python train.py --intermediate_size=320 --vocab_size=2048 --attn_scale=0.125 --parallel_block=false --optimizer="muon_variant" --warmup_steps=0 --train_tokens=116600000
Each number is 128 + 32 x the weight over its row's rms, rounded and kept within 0 to 255. Layers, rows and columns count from 0. Numbers have three digits each. The size before them is the row's rms in percent of the matrix's.

# layer 2 attention value, 64x128, rms 0.178, rows 57-63, columns 0-63
096:169162107138138133144120098164107123137118110147083085130143114167101143150179156090069141121193105074133123166137168073112094197157148099136119127096167109193117111120104112132132151157111111
098:106127130142140182067129171081111028094174080187149155134123123084157085136171144118102130130149120164134074098113144112118166133098144144129149144136126106151120104134052124159143142112146121
093:140090094093145137074111122118138065144161152133138149157186136122094125129131150156179058134105155199194150095129140129083133153095139076140152221112135125112112113133126106121141152123109171
102:100114156147178098104151124124145056161128168097150064094101097125059128097099084080164068103132105167105133067169120153146126122176111137185192119147149138150147095206134127136137149126097132
104:141072173076167145154114111116147134103134142139114134107063154123125026124105075090114120149123100169092121146126094104097117070127136137161144142086096105078074177120130141109125110139138176
098:136140097148095134148136122084115186102145093166146117147087163118145141082149141107153136140170150120060171099107104115058164114075188104124177180109158124128094166126104119092172120092153100
107:095152134171136125155103110128129179120151118099064165132151119105112156154184141136131056173156148172145160097142112084094157123105138115205062148153107120120092148106105106134143145131127151
# layer 2 attention output (transposed), 128x128, rms 0.351, rows 57-63,121-127, columns 0-63
102:048118149116108134102152147143172116113134122138166142172146130127137110108088162109094097107178170108117153085139122071130157120127138144145101163118081124119164188127136116142182061097096161
097:077141129122128105131119101135155162106090171104092143109174111149145106136088096098144102161206100117184104098134051173133179106106111089116110152134152105182119128141144138129146102078170111
088:113098176122131142088162201125127160116131149133051142166124120147149168102117105070083165171153081079125091066113093154178129117141110137091079107133121205162092151140141110084127101136128135
109:133174162109059110127144127149107149153142128127081140175105076111114163180112118168127127118190133086141142108083138229092148163178092136167145173104113100076122140119123157170078092046158146
103:097122076187124141119123164152063165130078100106111168136131088161119164113159118129221171135097116164107109133114123122166110094109101149138103212150096109150076135182088149146107109196139142
095:118122074122143126087085150149081111107106164167114053145117111137175116181085148096113075129120127152092115078231157112164148188157138137150125093164183162131205167156111151098093097103162160
104:071125160121146075187130173155186149134150156127120190111116159148091119096171097093125151156122105082119135112116098125156106138139075100145143114111094087137133078156102129170138154189147122
105:120185146180135067114093158076065149156157087148052077094118156102124134162137047119138155138087135198138106146103125192165121136107166140101168134146137097133113099160131140062067148129147118
103:164112161144140090111127122136118179162117128135142133098115077147144157154158097110134163117029172124048161143118066128101149133144100125144150118084116144114111125170129126189056170150123164
093:137135128169129125172073104110112139141148142091095085158087104068107159154112128132163143070114170121099122148181163098081072173098128127146135097102140166143179171120157158085149202090166104
102:179096060113050130114111128092115139093152038125124157099186131132177130185189172104147107143091163071147164122150142171130171073111098130070143132129087153161138123132154137068126194158100112
105:111147092032146100199162084124184110185103119141208142142107111106095143132135103138101131102114166149153126134109160180133099161102087068074105094112165166132139123117147134135146164151114127
092:156067106146185078122143145082160143131089143103156138170151113152147106132137125146099139062156138113114114161064162094140105132156125161149092130161215125080140082108126143188156168137080093
112:220109074133111164089159124141122134099067102078196072108156099119123120072136176123131117133153169176214110170095142092130073148111132163106128130071164162092075133131167152103128106141105150
# layer 2 MLP gate, 320x128, rms 0.189, rows 0-64, columns 0-63
102:123150075122138131141095120078155081085150118082091127170101115115182137167171123111141087143147077133113132081151122154067128115199099131117121134095105165145184038174165142129127154166168118
124:116127134157117179131157153083129137075171113100123061144139119053174145209131127144136063138126135137119097127049096138165142153120098144145065150091183085086200128139131152092143122134132150
092:164126159144139106137164118155159089188075084149088075141093162129160145148128107133122143151090164110127152112102103155089122125194118104134132161095113118162107141102124120085027077171191120
105:145060132119128136069113087127093124162165114104082146121134113054111071100158176084115161084118140108100144132128135154168150124132108136171168129127118141096157110152152184095166140097111087
096:157130123174145161173135133160112111093144071118164141100135105138121097186099116116063116162158154114092136122033102147094157120116148134118102159129094134089127100098105104128083217067160114
104:141153131164140093149170106122212116090174109126147050090128136127150152119102139084105113091101147077173119092089094144173101117138155145154127126119084153049132112080137101078162106134081131
099:150138090145077144139145175155110147142105084089083120112183073172140082147122120117177065138122130139127158166170127152097157116194092135110073134128157119060040185122151111156084124131136169
096:121078138167113122109156077204106177186143159093106111125139117137058079110175084101121151119144108081173061111185180144090162131118104152103108106214155129115122153154126070143101110111164146
107:099162120085164115127164151148127128168137148089081158172121054147133148141156124148128084145136162138145188159118098193101159087128145125103113146084059153111205082125100106124137096113169088
116:129164147138146107123088141123152138147173148148114090121141093087129118137145093111150073217137154123148107091166092128162170104112108114125091095125102100057180137099140098104118099067095148
094:131094117082142191201093108194154129128067125120178082145149083081151138151099049105140131161150136118154123114129162162140141090143135107082059139152070173127055115116102087146105179107107111
100:146068071156173109085141150090148084081110078207128085110138117094133156192110121068143107151125114153093175144115075113152145117130117167124171138110095148095164166121116165171096110064207141
094:096143140156142081140116099053112119112106105117124117227110102085118145165159112098150111163140156136112150107120099189151137127146150116166135205122100121074143185073152144076159145058165156
083:104084065105167121141162154094091088159106088110128123200086114093138182142067159085111137147100113074120129092147083109121113188096120117119123105174164135166131161114131140119132100105139113
086:088127157154132130141149132184196079068090112124141083130129107110158110136087179141141104122149098134097182132085107130132144117187105126138139165177140163058114081142179095165165173078111144
099:128099146171126108148176133139147089148107165176133203093110111136097192089143096084134125124099104129154200112147107094133147118137187107091155121088129170146114117084118129116102177096151104
103:152128148167116137122219080077102073182119130126109154188124111091142163126123168109152141162113092102132178123146116064106123118161115079176145139124154084132157156100147104127115145077152108
090:117131089081118165159120102152117075142114163130127151089136120099122083105072090118126111100122128135174154143144099170099178107117201119095161114165081148114140129081109165127097173138094119
103:135132151127124124133198109110152154074148112172134121160142117150179148149161145162067077125109149092092141130184155117077165120163132170107056168141117105116157101102139075103173130111074065
106:149078125115115168106127113119138171164097133149143137137157067136127140160122158106107130114141138162141143088107097134126131093156129125116118107170160157185119050134095076119071107094156112
096:143142110097062115076112098128121102144180074106163109147127115109116185132168157100101117147146142108152157112127058177160141139213083069154145180137142102144083041122113099105098095153179149
106:139132109123090084104128074049163086135085117123122135132194170096138162128084147128139127070106125092097095130172210089130137092157130142116137083160142154129117109179150132154111181153124117
095:139167176112110116112145048151151151131103089103087108229141100094145111114107170135122094155138150100173106147115136104149069147133202162126143181189165115082132079114104147133131156195123164
091:212129104178154088125154128144058109097175103146146111130066080100129153086163130141082092168122084125110184155170136180161140150165130119128095092140157180090135071135159130104126198165112158
104:166139148023103121136177082117155109139146126060104132060189094103149118126146099148146098109184152150088189065139037148162116143196146129185141149100083130099102116160176136127096155127123148
102:107161164100150159098162087144124155088098110177165178116138091099116171158160156133131100163102170128160156081123146130099130158163149159076083130076100171185095065141142148155110144103140092
100:161091085136144154140110131140129132123123147081124108095072108128155064158110066131170179122096140104107169084162114154128115124129159174098114057156132162099120103108098094119164132143099104
105:137112088142135136142158124118124117137157129129134148135119065056149075193143096120114141162079124186176156069086116128106170117086143134114101140133142142083130078151131098054069097121127120
105:170079136107134083107097173155127122101138130129154197115112158083170165120177112115103125150170138134122088152111102154133114167137150112081106075118101198166162071135125108109140178067098098
105:140124134095156116122161082105153102124165123062124184083149164115108157126112203083098138073131147111188131136099064104096074110185120094130156122121110170099141149118157129133162136126105064
100:152157168151171168162122103160104103189137113119082080152113162114093173112087118078150098216133107101113084119108181093116133153151117114114094172129110158092149135148123104125168151121058168
115:119095095083113047168177151146173104126158171116109052189089106106212158077152121088139090108135176158102145117130119150151098122166061121167118165136070142099031093141119136142088121141146144
106:111080110109098188116143079114161129138136081116218177089184100098097168165115106105133191124173139159173119153096131125093140153170155139144095164087159144140165149064126139104116187058143152
099:131125111169143071120126195128153124151141119092134102171084115048149129158200117022144124139137118100130114188146060201102083180093107104123131169111151170135160124184089114138100096090129153
105:168174089150144108108115121133179135106134137094093150144106133088112153124142108119100060162130150103087158125166095184170136170154073161130126118091127139129118098089172129141149090129094081
106:121093109099165122068151162099110078119141129115071095132087119086109174142168119139074130169141157106096095076120064108066121197079126158141112166139138171160186106117163102117096139125090136
107:121113090110060139159146081117120140137171107105101135189171109091173167098111053141225087174106117143111148132103064157099158132111110068150109145147133139129114148183140113117129166115119074
106:107130151163111158140119142135159132116114117120085085125120103110146087154140152092148117131140122085173106045165109122090062138189128115090097176116125154169077105078147088079134140111093102
087:119136073096122138172128103177144132156131152116119155108100093038161122119140142094131116104123170182175090142133150175124109149120086175094164122171187089083178098117144083153097095091097121
096:151113107088090121168198076177077105132088142189170122117118111131184088108110138117206101118140055116113134148119174152128147144138126078134137174109144137152036113128109110140083178145166203
094:112112145092125152135120109165139105121166099169124108137086185109057121218127103111167137135129159129130194110175087150137191154158124133175190138134122183061171168180108161118098100056141075
100:117134108180106102126107149110157100083188128101164117078182058109121156128165135098115120144104104121179105100129106086159105149113124143130115154154075119089152054111154143123160149083110124
103:174123109180162051098134127124143153121131073136125126132080078137166143118116131118170134155077140101133158128100150176144074111148142155169157186176129087102138143157136141119071104060113071
104:191093139139095131128149114109168112054156124117062126117129141156105165137185137121122084151171155115168105132163048209130110107160191108068126160192112055094149102062168144156125070177177128
088:188112130093109130117109099152111141123092165118141077088177118129162126155082234147150127124183111132126189113132171163070129096143125140216149156151140077115103181133141160131098126105199130
101:146132131107157138068168057113157159150126123093095120133153171096145188148140100129191130212127107095167194158127117146099167165182105122100119139103140103114179116117180165105093125115196128
104:110115076111157160123141147133152145063106127134149044073157161146103138106116125076116110189136106075162073141139121123159117091119161139098128086107117156072205135104100113121165135102144123
102:135092118149140147156194120137063089154104155077194128149119140070103143046128098119128113147159130161176150063152159106142104151170126115123130082180109149163169133134129120101133163146087116
111:143095209089118090131128107093119150171177134082149155127137102111123094179191097112165133151176140103103125101139090120051159142173149135163133053143186164128100176113136100055128150079117142
102:109060144101119119141102106192144132139154107150161135113153137142132082150170147150140143132130136149163078179120098158125133061185139211101102181134139120100105194141101073115149136112142118
103:125103115084095125126132129082140062142116113129106051152073164131074116176128174094091135138147103148140118152118158143136112116177112090117116173120086086137145126145143164148135130114112129
098:146153111140132088115134110149071148081138089103126133068120121124192150182169119064110065175081163123068130131091145154107143085164125146187199098062159136108126136134111142155095140182152134
105:144124150160156106097104132115114111162102166104139050137097149138135122113148110150182076123122113144120087080184172114126178177174125165104133134134108128237126126118122125114082140180130119
090:113088075117120143177158095197131145032148088102104121182162143127197145101114126066092154142115128169135159145122120135121105152091153145144144184161087147123113115067137151123089140092142164
105:118125125105102058143121147138101088108128078158114156092188181098167156116121198126139139127111126133178077158191149160079141129136163172129158143114149119113173174119138151071101115072167097
104:161065165121130152125146152144157101061141144147110123187109135201183163110118142099161114114116132079080169115118101135075135079177168076120137085139118144118097143118143172071109202055138068
101:137097175091086100142144156111155154162113149105130173160169133116129136127143124121075157111057144132061119164169174147120120165146195128101118134121142168067135070076099127113158164175118130
116:144169117184137070132104107076194158139113089082124143079132134099118177163104107121078109101146119114096106084186085134106083120139178165160163114135148109126184110136180129085165113129118164
098:169119086214141099144122110133174138086156135110110048147135183134118092129140157181141076103161124153139123095133109131142149134079124157129107171144193128132103095054093191157114153192119156
106:180117108126117111110117098151178184104208095146143133147194141144158144144173137133129108125184102161094148106106115105128172124164109145098155126088141115075108107130173112137105156150155127
099:167096108139170118118173145144130182169132116081145166124106152091100126178170121100103102140132079132110156153142125144164137139095114111085166086088161192083155098113138160219080215115069159
095:123130124053147076129125090169123101151149088123152096192157121104123105098135138144102096082206099095153125117110104123098129130113099129213111136117116098144090169132077087038088159121140159
120:133057133140155174179162079105159147099104111116143081144119147081162128100154133099156125140125179159136053100172130171096119141100119149093080135102086132098102079101130105139130168119182114
109:103085117127136131114069104119143167145075128182147144138093175138132130149142116108061112113181099131143147119141080126109131141178107128188150160140140176091129122062155063106141151105105086
092:234111150163132115122136089154192134193108134131091126127102134101156047185111115093081077161138074121066153144098118162132128098119175117073127192135088112054109139120156125100104103144184184
# layer 2 MLP up, 320x128, rms 0.183, rows 0-63, columns 0-63
100:176211095124064160115144165101100117190164130115105129113148122174154067139156101175191107154147107156096156097122119154107060122144158091111166147105146177097148077124163112100132113149181122
115:119090115132111130120143157112094088053205139104168044141131085102165152122115078141177111088147108093147094163096162102118112167077121152141081148093191073086174152172168144170156066113140157
094:138120064143181156168109127078168150097137150152158120149148116165144143100115119059148116078130161110092103095168090116129089135127145166133053105077115083124159124120153118124119140098119111
092:159137093175124108166159166130183073055112126111162122132135137140145128142091170134100108105120158165128120171184140124115118130156062134109116138138103100127118148096131145140114124125128171
089:112174188109092121126097131180111175191166136157111173142128182066166154125115157124178156091113095148129142093067097132126137137131147156190139101102088149165122161075121115083153116225150109
106:127123084123124146126095109135174145082118133180108041180121091087140089133162152157148155106136118097127164125087101110166157112121159099154158109127125146147115165134112158090105177187101110
093:114134116147100101096083132101144110156136156186123077124115110112134135152121114163076104091125152158113086111105167113122134121095140136143182088141115107105157087152192161098095105150109114
097:191159154140164153142104120085071078131099115076112203091121142073172150169124104134122177122099132073120187173139083096111121103166149136096147102093078071173130166163110153151107127083185155
096:180117159129191139141176133119124172089115181104069137156070084155096149090181117111152159119164157130120131115151099146075119163132124108155080109152177080154106107157143112148070167137158148
133:215105123167208126193171177145179132105088126095130106100112128151150111133098133080160120141142141098158131132115091189117145069120168100123098111155118096094159128114082133119123136145086185
101:162153211142190155118107119085094117056113114108092138158130078122158088115130121124127132143138116174135102101131133058128148126101172208128118109149100133153150139100154135143186144050112115
104:102104114122125093131126109109137080101139090179109117080151140119120142115155224126146132134121112129142117139173184128078107114157130145137161160120102102059172133150144146122153168145173197
103:173128086122122195183134150167100134109107125112080154129166049139129105141125154099122129147146108089110158164125156083162041092140103152093107078089119152146143094129127168140115163079112128
084:109147180141166142120146085103130145103169153154188201119106142147086159090120123098213126077149148144108137160143184119166151103117117181096100127128132114100120113130142171132094138130164126
079:094112148151175122169134151157153098069084172135162134126141087150127135105062171119115153148124067127113180129147043136138158069160119087148132140180178155122094097184179102184158148097088113
106:090113129147153127124092130086178117144146099108135136100139121138115181121174096030098168073122193166097127105095087134127173128097170100114109214119115140067180118096187166148117109115128111
108:099161140180167054140164157099131105155096131133143095154108111121130119146091139127096129162139099128130145097144182043139176097112139134151116119137147093119133141125148116101140150121108070
090:132141123145119112115140127140129109127127033119116114146166126124124129090138215168106200109149128097113107163152085087118156169107155153162100111118122105091121049184130083126135148125179143
109:151096110068126117136084084094113113148130145143162127170107143087134178086127132109080222099139152176082053150131126153113095103130168131136170129094089171129095155093115156153126085088138141
099:099130162073181127170148103132117074160146150119083156086141110123149091071138092109130125144123098126121071145127132118113086169119096142147143123087126143139112156136091152172157159144163200
100:114104142133148198103120106141119079114130142172152138112075149116122194092155133151077098171079111113189156118124169131132107168203087124168173110086153114105149103178083132135105134159155133
107:129122139135129036109142103071129101089167134134137108119128148134105164096156149121087091066128090160128054100138177080176117090093097184111157094166189141144074164165170094110105153171068085
100:152152174106109125179118121146121133151089073102087143165136141099169073118084132152149061089116119122121153163122152127140158133141167106187135114175140130110143129129112206158144110153142143
100:083147154095147111109104141129155135162064137157083130085119113147079089124088144131151126118144191126137075130089099114131125099097193148140151144089061078139096137079127128108165134137082128
105:140170155137143138075097142084135090128122101121081109045167106134117166154071108156113144079155106164120136107133138090123129161127168191205152064125149166135087165175105128127124147163108149
096:124060145087150111136104165114159155133141098164157149097145141157192091119136129093120121112093121130137115135118068141149137083162156123100153121141157180181090083137078109108151172168177041
101:117128159112143128158128078164146097139167134106088174135158123063151209161087161099089082131129109141169048132134113132186085114117132110102093131122154185098158133112126105104083180117173141
102:129096095139180122135161171096149105124141126154132117152180091078151113191124083080095202116079132148206121095079102149079158142109150129167113103135114094066147198166155134135096073137122139
100:121128090101139159124144095149058107066152091131146135119122125077176154168144077159132092178131119124163162148129138103154110130145168099187144085161142111175137109144113148150081156116145108
100:138161093124095134097160108128106113120133079157155152129121103120084201112119089143173135130166145105167178178157122107121098163134123149107163157110146106163104177122099123091153177165154135
108:132123123178110155079099156127117104209123111134127061122197204124117119073133114091115139148130087103145127068149149067139137170140113048180076151123139127140109142160145120100131154163083141
109:133092157137158141093080082182134115167123098187119150099085068137086113174145158150103133146096120135150102128151147071131124138097210160067130092110147124115195137089160085114122133128158110
105:142091160119167162199110143148097162170127124146146102138104173151128092090104115156120110132111089129123160150107117144147113125081164092109139105142132109065060053163089155166132134140157150
098:122113113095184123068128128126166088108081072120142148134121187158126133055129160090138136155131108151078160134132092143114123166149105103088157194086124132110162060174092122148196120107132124
102:094158122145098181141115132111093084120152096101149137120179152125140156104151117156065107139136106107102125115180152153084132134155083116171113117095087076144146151188107073120132080168082182
112:142115121088180197108173084094131076147073123138128134141089170163166190115100138109131109119102091149157148163143131089068103164125118132113105139157164139151116128144150134163144173048107123
110:122071099137139090171186133076105110057171112116141145144125105118192079104123095138175052098097120105093175125115142077159112167131103131149107136105167084095144118184084143167122174112173085
104:115140144174117138093149172136176147157118115141141220120122144131110128088087113086124136132107091186128168116136130142161141131124159130152200111141090095091130128137084185152167177164137182
083:149087137105117163118135181142133086122152109096150112167128117191097187142140124163134157157103101052083170107137156116128154147134111093128092123125093133114069150181143130135094143129114142
101:130084107213120128152139132156045149072146166091164121143158123178096090119138140114147144155113120111088171125149117099069142151140109126186160080145084134130134117139126075135232131109131147
091:113129126139082114079104146112099159148149126149122132116128124091052149085138126123063121148139154071143076143124146108080164116117091106143109115100095132199161211097148122166152122112065171
093:122128148079113153130137151154159077198096131088106156143135199164096113198092122140080171194154115106109139119101112159099172093167073105130095082098112142188181149176042107082169143174133125
092:104125121139131104130129160101187099122089103110117142198111075123165073089128104107145145150125149082123189182090089152110117148150098142122107137143153135123167132178105132112140112054094094
093:166160111138091066119150133093158144130081128101079195103119157138080173095103110116111108138090109105126098168122130179168103148224175147099097084138148101108105105110137117171119098151148077
088:095152128147140127085138106112189104121175166135137172141087185157104138086143079100098139152075152130118155146181074087190185116122142120034156093059120180148136113096099102105142101135106115
108:163161119136110139199120192084101085148077146142101118109100194111090181134146160161158156115138180121092097123173110151129077108112165162084168149108128171096106185141177076178159121139141192
098:147141127153148164199128124128127160102120133114125090135119094079146121122174110082113135145146164075100150119067163127121159112170105127095040114139131113218113138135168144064156181131113120
107:128158112097163102152128150097151183143097061136091160127162069172159117102172118137086120196088132136102079116114051130110136153134154119095144135144124116094106106137134164143169152088165100
125:119103114141105154127117127107110126074099160108167097177102161145124114112142090121188192113120144119023142136084160113177113198091081153159126098092138139153073123150117115115110172090117185
097:172169150170099204128170118091118114132067150136068113106136112128151164107108109113072090131106083101085137107152128150071157162145173075149139174111121171146148129078137161142117147114139171
104:098129176087181165125109115154112129108192093185162155096173110114186058136123100108115135144184142110127138088097097100092146106102129125178140093160143133098138094132145098151099136091108181
100:089129073120141168104135151170068081144125119149181113116125133159157065135138148100111135132128122166114202177147138096089121107092118168124144160104131096129087126138087101163049165135102164
113:114133114149192160181145137106093151174096170142104098133126147097088116128142103145093107140050090199108094125173169129094120126130140136098164089158175163205163145119176118138065153091138067
089:129145090135102112156204098169089164104120077137183087170150112125116149162150140109129188105134178158134145101122171159242133084093138151126177122140087129146117136124137095118096129117083134
100:161079159082167117196131149179168144142114169143137093142084064141192141139150078137140148160139146092163172084080100165181177137139125138150081086163139130100127120152118157164114135117130085
104:112105169063114148164095157141187138114137125130117106123197097133175119140140099135146110078182074149058167109110155074133087132145100108075071063122144117124082121131168084094151134153167118
128:167153119083124151134112157127093156091104162151107126166158202160198133124118115138077135128062121114124094083102178054077093172158160116139160079073148154121116107122088160112120199081109147
120:147121133082127114172129066162152118106129131111169075144127170102207104134093081150164159110152160144148142086133087170076117105136102077150126125139159102117108109122136096159110153064165110
106:159157090130087062157097137124130133083153161097106095175136151147115086100085087156138143139151080099119139076123097141157113110130137201103103111167148153179149157090106113109106095104125134
105:092091151129154181106132166132106164122143172097131096103133112149122165174111119128073094178158100132112073100130130116102165130160083101135158158187154123124129092107138066156186092167174124
097:158109141194140130127137135150082138110104120101138192182093150053081124163129126111098087067142168152123092165113140204171146169111138125113119149117128166118183136093133124194082121115088121
088:133115104170122163160126151063162126187073116127160162100077128123089169148141111099143149116123151132152161155164168139150173110133100101029099105164120172100139105108168146209087112104126121
111:130085077152115119086125092126120117107118144157128083148119134121112094115158125096129169113126171119183188064136114144093160126139142158118121147159096125092079089097169120161158124070136125
108:143088176091117112110111135188151087138120168139130113147057166147098235140144134129119119083121117066128173155145090109140104144143113056139118129146067177105159155107185125153121096143109133
# layer 2 MLP down (transposed), 320x128, rms 0.18, rows 0-63, columns 0-63
081:162185108119130129136056137157101092105102129134159137121148147080138111133140125122204094186114082164144181146069216102094117131045124083137149114150186108154112105146153137101137096135109128
119:134112126110205129132198163073104152123112101122148098133105122127199107143115099121117110100077142172166114072013113155129153167106123152138095059159111144066119162136129151128070128129134100
106:148081150152067093156084128112163143104127170153141095139147145141056155125181099135122118131120109143131147091162128090099079093167159126158106093113134134083209068112114118202153124146077119
089:147125101118123110117165068146143106108166125077107151140168105127140122146157165120068119097104144094144072137165175085138112133113163101101201146134131180116138102089123163106098171170055154
095:165076165113113122109121089111166138202102097118111161138133131070164103096145146115131154123125092145111172136137103128171136092110113114139154097043130154077123155065084132118096172174163063
102:103149078112132045117062127141187118135050179170137113150137086172120076077112110132133114095083177145113139120100116091089143157095135160106064169170132110170117125103144171101174146160084120
103:132134162135148065079105126141130068172129168161082161116125079120078117156106154133157161131125145086147148098154136155148144096091126143123113175125148190078096080144135129103116153164122174
103:130111174090130113086141157083083136108183168135213092142126128109118150154117130136172128168122078090152138138171084112129117161167118168171108072101131138103118091150176106068118145137179150
086:154086087186097101174109149150135119114078117132130208130113155120141199139137100120146120141150107098200126099099060172114103167135149115129119128141169170101130102108106102162054183178122045
082:141159139115178146148134174173177171118131089163135180100083164140151142090116105148091120145155107105137108128089130152109141167136097148099155150128164125137168145102055178067148130118126141
092:146069113141154142139117127179115078145131026034119109141171135161157130185123159073105132124145114141153102122100132132190150117093175175202097122154087099101097127144169143099098149104072159
092:094102148156078110180074091124135103107109091179164137104115117096128127117128175191166159120132085159090122088111173083154085105124139134107119209147145132059124187166146098118149073119122198
119:122134084135142113129126174167129167170127162095088108156164099094160126123120153079100122133133145081153193173159096139093104133146072211104147106145115124104122084091110124105114214081130151
113:124088185102127140104155059115129153123115135148153157117139132093109152152166147105187124232142110155128091085110115163085125114144128221136120213092148124110113103137119159094088141126150084
119:155103158164126131115099122112127165103132167122162153066108164155116125102130123188114151109107061154092195140106130132146151085093183143098104079168159134158086130171170104125154119119102104
078:094091114128132155161091081039118126157108180127126147147163158106131136072079134128084127131178118131112162184111174175089111176104079140098132123135116127170159150154174118138094057170142086
096:100116131132106055089135098167077191047097144156131160116164129140150089114166128136127168095150173090159123123110083121174195117063125088148155157162178115100109155132082093148128136104168102
137:169108183096162140128147099140210116110064059103084100083148136178128158150136162107140116117160163143101139148170135126119147075146107102165098170092090114145121085198123073139134151093166180
103:121161070135110131095116086086144169150153126123097138151146155124173139161064111167105113100114157175103123184141150117081097102169048142157151152146114158112093150139162167124146107120140064
086:165096169073078161161161105144158087188098075127080104109130157103166154118133114105069120130104115137120129165153098117102119154199106142061142066144145154107063160165109082107109155138208132
093:088108140198216203132087102127131173106103135130148131119163163138151167176153139175116159121146103085104117147091115067094104175140082109170165169093146131132168153077123108139092093159097093
086:078106079185151080125108178138124154029122152140131116134140099134121119154131114117117095124104073164138108139092105122162152090043136119086111146120178089205109138147127109134153108147078080
094:128142098121099135107160126130105113156062159137134165100115128165041069105104145162099110151193116168108182150174098108158133128103126057105155120134130122214113117109157163156075089114091123
101:069111171112112105079116193127199173193093078162165107107126150158140104083111166135138175162070151117142042066170117135115109115117161106138159125115120126068102142107134152138121148135094134
117:160189122156095202055177118123096110138135106120100081091094169099163107125165109154160179112129111105107122128093087096144086160130143156155076075095131083077135210160103147145144097109086137
102:141154124119116201098058121083100147133111132123140096121132097137149074134160153134101129143151126109095149160131086157120111162116071107107123095136174124133139161136156131165122099125137115
106:134141110112117190160183122127166122170113124126109105154157136101168137171110133089092114106165085138145109105152200061160150152118162125046119119101075132094138147108120163095135141158131162
082:097114128138164088122184170071149151100098093121137112133102101112121119128145127135122186089101117159112110155060125105169164098184154106189160088123181125103100192133175164174115050087126151
107:125130162155127092139111131163128168141099130162117100084114115148144158124160109092142114171173162196071079185091139101144107104144083085157182108132113141189148185199038139169103172081137094
098:173169125107152118166089127100056182128108119161187108178110144152130150077082143159124091113164094131156122158074126142145085119134123089138094115111159149161214139123131130086078107142123168
099:094134151169074108093070179084096123163169089143150176112142118138152094127091151123093158062141088097121114119114173149154143106104191063112084126130150113174126226175111139168132078172119082
070:122129145108095157087148137122156168151126178111128095104123072152112191140169157084049090194164156133144172113182110093139124122091159138163170154174100141127171127097154123063126137152160150
107:117125144124079132190137101077153090111148151173158111137085133145120136154141104114144150197136090115195153134050098202085148107101103089127147161103142082122119109104131102081133215113166125
098:133133119133152098135096147140156137180169074164170115066099160093117075142139129115101112125100033123117126189067119171111105146167186068128152151068105188147092119170082126130133156122144096
083:091119105085142191193142123104117138063144148190122172133122132071058118183126113069105166068096136153102153097087168129070143135139128120135105076130133158098164128177106168128182124162142169
067:121160100135179141152115094071120110163169158146148123120153110166181118109109120126108113134190126138161106178159172140109167129122114051120150131093157083196119141173121100152141114087098145
103:111097179144121111129108136145108142157099149153082147122059138105135182132084138121194197073159119174085103128038125093102153139098103118107092107108123133102172115133118117146131120208147118
084:149193175084132135130131132164101101181179130151126116098114126137119141129101092161119132126101176161092123089165130133133145164151117114123131079147138122101140089100033112111151099192161099
129:127080155123105143116141102100120151112146112194196114091150093118118182137097123138124115196136052124119146205155197144130132125151094122165107158107087090048150100131088113140094103079139158
103:125119084157115146152046079129116113118107192150145153116186076130111101119125152136184067177133093111098157122131079179084151152130112096139138074087123115211184082127107091097167116133120142
082:095141098222080143127138143151109164150121129100093108124088125108055178074142136187080113147127175134155136114154107098135172128129099114165146129137154175091082194081052109120187108115118132
082:173136165129094187154156147135167128196130105095120140161175132158142067144120089061082170078130176070128090116143148151116157120140075171100135135149153169110139117134078128100085177094112139
115:124162144196185127086100209103121113103090080171140141100059054200100068089148113127139179115118126134133106137069129097107105167184102091096140136133139133156136134196129079159170137107109130
078:116149090119112072120143176114139182151131083140092095159146122181109095086148175127146142142085119105132133113078138098073116078150160097156088115127130099190059148130108106124148140185145119
093:114091113097100127159141094119135152113179101107109138126100166161142129093125109117091083149144196103173111141204167182107178099144118164126176094147151119121167119058119133135116137163171118
108:101138129108133076147089196089141123105131141152167185166081140137179105094127189206084148093079133142091088114191159113119132119142103137179127118116122117121154113101095112157080138071120112
098:110127150120124067126095172178148123153092134132145141138140150083161076132091185129108174144117115151059172142165134122058141092124105087139123071171068107156135173165146135138075135142163157
110:171170132145155091099122174109084087121085147112139116091138051196108122095149099180071137058130139127124128123133079114185128138113158180126157073129136120106095108141089124201110155128115095
059:118059134155085110178167109146141121137107138097153091141129091174144115189151106101131190121152143106106142140127151180173170205139106156190093097138154076165118098130107191141146202105121136
115:126063133128113106147236109129186172121103175175117096115110100118145141175118153079099106174119139159142086161162122177100099111142129171071154156115120170107104084100093076086162156129129224
067:120090137098101135108135186109097106113139144178116092156066085137096127123164136092092136171108143147113116117161142083114098118163070118161137130137169124109177099128138140184141227086136162
093:091089115195182113100105134144111177121113136164193115120102081154177086169151121112133086181126144199112130119066165104092142079088145125092185069129152133168116165157107120139156170134136106
085:060136053129145126150068172090144140133164146133134164145173114081089139132132093149118130089104095150191182160145146145051109108137107132108123091105147106156064184170159164130176088158126093
106:098125056169190149144126136180083161106098106151125128165138097126152193149124112143091166098106143132067155086085125181137115142099115137151105129151099132108190148130135135092143096169109133
092:129126145062120121133129113158158148149138093141139118157128159156159176125089120111104085184127152090204109155156107235148187140142079154083159088130155105136129113171091130140171177091089135
090:169178157139134148092100160124192165112061072166170122104129115174087080131115152176144149123113072119079112117142112071139077145144144083128110132122143106089143154161170115075137087165124136
153:108143117105149152146166149124091151088077126148152118106130172149202123145103143111111085125081131095098097072054163078140138128197107117134120105075109173118130096112132197145103190076110131
090:142073104146126161172118115099206102100087164165172114156113139120118082162074129160158166077187162178079182109189088159139131115129092114149193125145179150098135108100119099137091175110114128
089:133131106083106160106145117097099082133146101137163166127153137097135178144143087119133136142078181166083129131126143164180139127164125117126128114145100095128127150125178103109115108089089124
091:110104167186165136087162143109111108163117174137119132092147130134124081143121093104140152100160145100085136128102110163105115156142173158147165083127141180169106123096181073153199136127139121
120:095113130158203129110119123137123159157094129113181130150119125125116137132164126167136096107150120121116131154123161144138117107106143131114167128122101154121132154149109069044146182134159122
102:096116142115093105173173105140171068206133098140122135203148113112103185106110114129085183167083155154107162113115110159091117149196110138167142125090135142103122098081127090074119112161177118
101:133079144141102145118128074188107119155127105139112111148086104162127095148094176126138102083121112078170158127136101115130096155138160156137163122179152073128133131170133208103154169098107067
087:144137160154188143105085131175135153080109132140103170130125167142100127109093143155134141096087094113053116175147115100162112084122082125105129164091081142157149098123154110142078126092156104